config = dict(
    num_key_value_heads=8,
    norm='rmsnorm',
    norm_place='pre',
    positions='rope',
    rope_fraction=1.0,
    bias='all',
    train_tokens=214300000,
)
Each number is 128 + 32 x the weight over its row's rms, rounded and kept within 0 to 255. Layers, rows and columns count from 0. Numbers have three digits each. The size before them is the row's rms in percent of the matrix's.

# down: layer 3 MLP down (transposed), 1024x256, rms 0.118, rows 920-1003, columns 64-95
# up: layer 3 MLP up, 1024x256, rms 0.229, rows 921-1004, columns 64-95
down920 099:133143181133102108099146163151132103061143168064178173098165184087076157109097115160134086112133
up921 122:097146146095135158074197097109134089120117148113068159162104076173139120117160134153126158067111
down921 123:097164145105133076135199081109206145119112181128156150125147093139150144149135157150212083057074
up922 092:125116145172111159137162162094074069115188156132155164122081160147090106143168112081167119137177
down922 088:137121112108131096120139081147112185175149162139081167113149125140141156085091148146163176155129
up923 106:087153103136136114119089165155129129174143106108116150108100099097138164120127133105154145170131
down923 104:132174047100084130072104106117108120097179110130108102113121056127112117167140117115114133109177
up924 098:148117130108133111124123156175167100133136117115166147114212152125161122115150132114204130111125
down924 093:142165138145142119073141090110157095102103124098125090152145057142127123114115141148116106111113
up925 101:096116185139159180159128174114125131162113168092079099140096067118143143123177161145107145090103
down925 100:119219112133169150107150159107145119089158058145111155104157092109146129108136110066181077074125
up926 096:172139078131106101110077108127134114104153123065088169035162104084094161151099177134117077113128
down926 099:168089122053123111130133118124122079112158165145153105065131144099060179127155153115096144123150
up927 108:112160125141114120056117089120151118158139112140135144131192114109086169168111140084184164167165
down927 101:140112106132133142102081162142153060148083172148157131101165094149173179122123118118140063169129
up928 100:169110107039083179118135086099193100144116089120085123116130137133133104114096126173157091210111
down928 099:055076114129117135180086101115130166124161105116079108095150084125130062129099091175139048107148
up929 101:087154124130110058132129091133120100167169150140124135071154145103144093148184155108070151167072
down929 103:108054133135130171164121075114187110140114092119196141091143113087122151121115122132099146165092
up930 103:124185129132101183100101180065117169124097075144094135129122115157108138120119120150093097092154
down930 109:115091117073092130105099093115089048166163169113124111151107088155160109176146134119126178173110
up931 095:111202131117115113161137106107113096120113130137088090128148151100124087116194140111120146113113
down931 096:131069135119149135146145178091112110151139119104131119126153093163102172158106074076143180114197
up932 089:156168155118110129153123182142145139157144102094167070058201071153122075160219163133145181125203
down932 092:115122062136101089149131139171181156112115134112098083107111123065105111079148138133116048169090
up933 100:107139193083123136074077168110141124093111141065137128180102123114084127137107077127144121143119
down933 100:125149164061054103156093147200073124070128092162117136123199120107164163124144124111141093163099
up934 108:118140196181119139095170177101127116159139132161154212136130050109115133102091104125093161148116
down934 106:209145112145129136107136136068143131178145186129155098104088075101109100137158119136104155158129
up935 100:115132136125114134154145155118128143188133140125164128125145143154080140169113096103105110063165
down935 099:151162101133090116128149085093107159041077158124114149115162142115153100110120182109093162132101
up936 097:109140149119124144088141083145146132116091129119087145110170057115113074161109235101106152099136
down936 097:135139114200158139157118167147080128145104115150138159120134113102109101147156120148111106182158
up937 111:096149122078141113148137156148126158169101178091172146107061122153154042041153073097174129095140
down937 117:111000149163060087117078135162123138105144144147138121106089083163123174137110130128155144117131
up938 101:137127110136154108159128159188115116082120131151091115163075143149145135115104150120126127089169
down938 101:091145122150068141177125189120113126100160116176122168119163152130080140082147141216127126151148
up939 106:131138086135123164099169120130158114173156124158113127158176156073147081103134142138114154161133
down939 102:170120096090149102160133138094048126101117124080124126185168126154144113112110070126096179135128
up940 101:095113062203116108149114102155160109118091096128104128167171131071185127176108118153133116130143
down940 102:094138181130130112136128071114148131112123171132127155146132091139175162156119133124134143171145
up941 097:122096104131106138104106166082119130104072090054166145162137125142127082142098152171105122152150
down941 100:059116117126102104124164185111170115171150131101121126119104133039146111115171138127162126121108
up942 100:117080121100100165048063094123137108125078148103157135104114099108124115142135120064166125172157
down942 099:138137117108184144147180159068152103112136125214134113166118119125106128131119174145129128139138
up943 093:092091147082107172084133149103118106127073172090061035113157113161137071117176138135158110082128
down943 089:122142132147164141095115094097137073122124126132073185122116134099146101136116129125115060139146
up944 099:160122142178173127160192111145089147063114109104123187098136112090158134157144029114141115203120
down944 094:172108204186083135141121127122120117115071084127095116109081088145094110073058122157076143148153
up945 097:131107090101104123196056152137151173151121063113127164084122141136196076084133037144174160204140
down945 093:068090179128133095108088101106157092126158159122169180142139077097134118128096119072112119086099
up946 102:156114112129141145106169149114114162169041153156135156096133123133107168131163077117085137124142
down946 096:092145166035176135120113141125061077098158160097057110100112086152181085149113127149120161121135
up947 103:151110148178118073143095090144140115130091118157135042130150163184094103142116123135166209105123
down947 104:188135105078143093133135098104171081116092097135188059112130082099102065092124107109156117105138
up948 095:094144093135142140104096112090178171138109125084148124138212122076114115109132147123148187147151
down948 095:155146179169176133128157074114114146080111154107074145157110146159171107086171137104113156140119
up949 102:144124117103149106105111060118124079112128161114081172163112114083122124120138134124114134192172
down949 114:093118162135139123129194171065120190108137109109123150106139126079127166152129116096073142166134
up950 104:175157103093179163129125118139121140138123063104120119093101181096116170134082154113072122118161
down950 109:120159102095073138111135170139127095133148129129127088143142092165134140174124133187118192098120
up951 101:075162169150059164130082136127176085094123147128164081107080129117103164125085140162109122162131
down951 101:156143124119156133155094122113173118057146099128075115037107068180188122153176153112125120185123
up952 096:078119151138135129134083146149144096090117158127154135096124111084120166085108167092149094111165
down952 100:102111117120149131104126133127138201142160117082097122134122123141131140089125137111148172103137
up953 097:114117204090156143170119090078170156130129113126164123122148176106103115160162109092103149092123
down953 095:154177151206129121159140107049100189103137127168133175183107125159087182146165106159116095072173
up954 104:111108144220131059166158114118121085131129122151139127124121119041119106054091116153174118078142
down954 107:177189081090132130101171135112128133104098028098152122169189102119170159170076081128098178194119
up955 100:141065179155169097134113156108121079125153124147105144134074163094120044148121110174174113125142
down955 102:159139146124136106150101111078139124114146118157128101166095131096123141098064169106101073173146
up956 101:116124058113181135119094124148132106127118108032124137084130116160144073105125116169114146146090
down956 094:150168152185159111118115044075133188103160166104172173118134150131123176157160166123168131137174
up957 097:162092098128120071125087086123084114088128134131108131157135169171098112120141167096156121113111
down957 098:166108160138122201122158119138117138185100151081102137139140144093128174184108096157099146172181
up958 103:097131156143165170126155211102127154100080158175182076126155104115167138131139122098131055123114
down958 098:093130118122088164077121152135089163162142094163151105126152136143124084128140110065074166172174
up959 099:137112095142103139145125143165172121126136131114087142147052125186139126136149127132174175145142
down959 099:108102125089044165103194024054137114152164126070136162124141136112109153081164177108134116133119
up960 098:148100183131127125147101131145181112081147153121099180092133135080115162144135114151114122173148
down960 101:157153132122139176111179070115173100147127173126122124085107094154152172080134139119192129173103
up961 100:116148164171131170117131112142047128200090073130154118118081123142153070096154102206129160100150
down961 097:145162107091145091115241136154159132071197146122181114126208123068147173126136107149137092067127
up962 102:090127198099104070146151105157128134121191187151101151105115130106138137083141112105198093131089
down962 101:090191083113065080106164159112069156118105144182145183108064107106120151108116185185157184097179
up963 100:114177133155147173091108162134137127178163148166088156095105158199102101088101150113066148109153
down963 098:136142078138155141192131154112097111143147119142145141118115086120123153188141165153152152178123
up964 094:124112105189156120106150158163165121144069154107166155146110095081125130093128034122149099166100
down964 094:182186138117154190177142102147140161138166164126123094142161158174165183127160130103121091098083
up965 098:155194116145171213170107077167097148162107104075128158100139096126064169103110093150157166079124
down965 099:121132112065065108123156085104128107088118033107165108157202071141172100082184114065116149104144
up966 099:124110131125145165168147118143115103147100128143111136106102116150111152127140120130136150133175
down966 098:156107116149094046136164124152126120147138095122081185160095147140127091153106122158101089123141
up967 094:150137114038104187098135080105121144139118168094144129078114124104071135167135120101108118112136
down967 096:124126147099108141148062122106120139112098124152146129100168133057113167142168111175145107125168
up968 087:175133081134067168154134096183093152091116116122158072064202067068120098115152135175213092163117
down968 090:173161160147116137148187135159131122080126152025115167149146132103105114158151163126172059118170
up969 105:169127122138126200127075149153090126176160128056142162105116065109137084111116112161116160072170
down969 093:135108131122077115137084073119078137163115141152116139114139124140158187129132168134131129123086
up970 113:142082188091127103169110101164144136130111170181132117150112147116145102123134120042028180122060
down970 112:110147132150099135175126132156122096121107129124104130105079071107123110058153181142182164155120
up971 098:123086112136110131080136083190140103121099066192126112127102164101131160133123099147103140158058
down971 098:193141191092108147150094096117144145121146116137158144136134069151158164108137098171124065125157
up972 105:161074142080174150130099094076128090134144150159142125133115135138108195129154086134089154173116
down972 099:120213104170146092083137169126183180113161158103122128155169113151179100152127095179076118063090
up973 109:155064153150113162174094128123072141140091108132206117143142132145089145116107133219105149141109
down973 105:146169140102120117107127144140146098127176112183129145188092098144106079081077157119193119139142
up974 108:104144124090090092103092105150090112079139093063101116161104061119129151161150104152091166129145
down974 099:103117151165168169142113163152113140136137133117065159095105079133102170112172131091187130083163
up975 097:123119130116169102122178062190154197105129116144108132148179150097090106093122123132114170124166
down975 101:140076116140132138117118137199155099105081125029174131101127144099135138125128138139076138150161
up976 105:120143179113115139121070137145122090113157119134165168150111089092182189109135152138149097129086
down976 105:129145109174110166099155080148126148125079094104119150116151145091139119138143147110123174127122
up977 100:168140173064156142154134135167101159164114115066165139128159181102186090148135000106111135128090
down977 098:100205147127126131192114155101198119090169176187119103154153119128093171171131107097141115149078
up978 100:120157094155111126141127148154122124058125074075075098116162157161102096145154149118123059096153
down978 097:122140132140130168177120150166115134158164109126149036149106150144114182133126179116149181190171
up979 102:053159130118146122083163096127131141144150114164182146084149073103179112103131109195098097091136
down979 100:133057104127108140145096109121086119051103081047153105158125109138138159063131130065165147142171
up980 102:130155171191179110152124186154137108159131163127080147160169148092117170095147077059096136121112
down980 100:099065117135114116139123127107107096113173123116161144076109190132113158097145135140091133167101
up981 102:207157109141097121164105180180138102173158115101110138115159108081102080099208098119167123130096
down981 097:122105057145107086099111146118156142132121100125176130136121208120092144098140171063105103115076
up982 100:095150116139133131113156149170084118156138161101138101107101179149091103123100140139100111115081
down982 098:136112132143064092091051128077148125116109086164137137132177130155097123140121210112135146171149
up983 106:126152123164073159121126128152071172134144172130152085108156196093113137093170133111123168127101
down983 112:165139091101109143122085111102085111114130113131134115118190152144220193184155145175209147147103
up984 102:165123156143137148129154096078045127127165166090132211085113086131128100070154121112113074120165
down984 103:127115075114183067087117141136137134118128128085094095129112102058092176183083074131085131121130
up985 098:137149130057143084169124127072084098134161119118135101116124174155175153202110140145132096116156
down985 088:175147116159072167063094120166214087140078153099178185114115066152100080173140159103164083155155
up986 098:129139073160058117140147109138118185133139127211167178136101180101140141185145156123164120086151
down986 093:137117135072166122114128172104147117157124070122086107100087099122104137102156102133169243130108
up987 096:105120112159180139161143098135163131086124133185158171100139093099137114137118134099140143126099
down987 096:142097178104166104147072146148130105164161115129120151080117144115155080152124101101143111129147
up988 095:150108121151136155094104129098157137153185185152053105170169094100100144101169144071130117149185
down988 091:079153159173102130040117090162104156114124125085146159086073133094150147139129102160126141083158
up989 102:103091144124117189113148102141182121125083194195179156067060157130143079103197105196169153108127
down989 100:144130167144075121136111119127146113162113089149126142120127115147151120100153116149113109083100
up990 101:150137094123173156114197171146143151099117127127125064126123106089140091199076099153129142108094
down990 096:139165145134123166199044138164143097130126056117112126152082147207131129140109123090144116134123
up991 093:143169123118108132126125147145151139109149119144127165080119096170164067090066139124096094109145
down991 100:123125140138136157166138140088139160162148134136187087112117161127095130122143118148109116173104
up992 101:108117144135143180150059163163132133131199106139142119176090153132135114175150170125177174177115
down992 102:073139120141130090102193131127164132106133152115134094141081152137103086177167126102134137119122
up993 097:115159123100146141085115128094128115110175069148096112095188111109108096124104186135119121176125
down993 100:094129155098137118131128119065110156163082155121109165131088175146159102129148040179144093113184
up994 096:062109143146068113103137176147119074078157159032177129116110151146175135082174131154139108069164
down994 098:155144067118092106107130109092069168158161096156170111164130143108090113142127093156114083111161
up995 095:139148136096128148153134133113065154111179145114088168147090124177144174136104087154180150110131
down995 095:118119157118116116117141109134153143066151118130192067150133122159107197120137096141072161119134
up996 099:100073104142093131116137119163125144155084128065147124128133125124140091147104096151135104117109
down996 102:110148154163143184123173151159092152081166119145095123113176077141089163147134135155082139169139
up997 100:103162119145171118108107114118101097156146118130091171123147088120129177100234086087145149226110
down997 097:140156109159104157109136131073147155189131102135145092113115131128091188166110095154118148149108
up998 101:161141154169188129128107200139064160166099093108178089139144139090205063100146112078133157100138
down998 100:126125147067114109119082142142090139174137176120137132190126151061189109140121126091090166207091
up999 097:128105065158093073162164119096113137107106145179187132160161113092087114096176111104130145141172
down999 091:127131114148108132109082115170151189134121140159105098140100133132094084137164149172127183177106
up1000 099:112174106134099167148114159175127218100068183110094104144123166074135087148136087135151126111132
down1000 098:184133185135151125153159117159100094119071116170122092136152134121152101091149123101162095161051
up1001 100:150186105106145186105083089137124140131131125084155163100095116117159111150103124180151182086198
down1001 098:089107094092136130175081076137131141145155133154163150188149094163140147092123118166149100095148
up1002 100:160130127123100197141166081176151156127157086113115111110142112138183132161146122150118164154078
down1002 097:098087101108112091148061068140154139134123133136108157158097112075094115105082086098096137145103
up1003 100:109126105149116129103119114140098143096165108149122060201146127131137125100143184106050111124155
down1003 095:160107147160154099092137166104164143129067099174187129078135126151138124135113105080201082138134
up1004 102:092059159141128134197076146146167119097113062146138245132123155150125132115146151130147172079146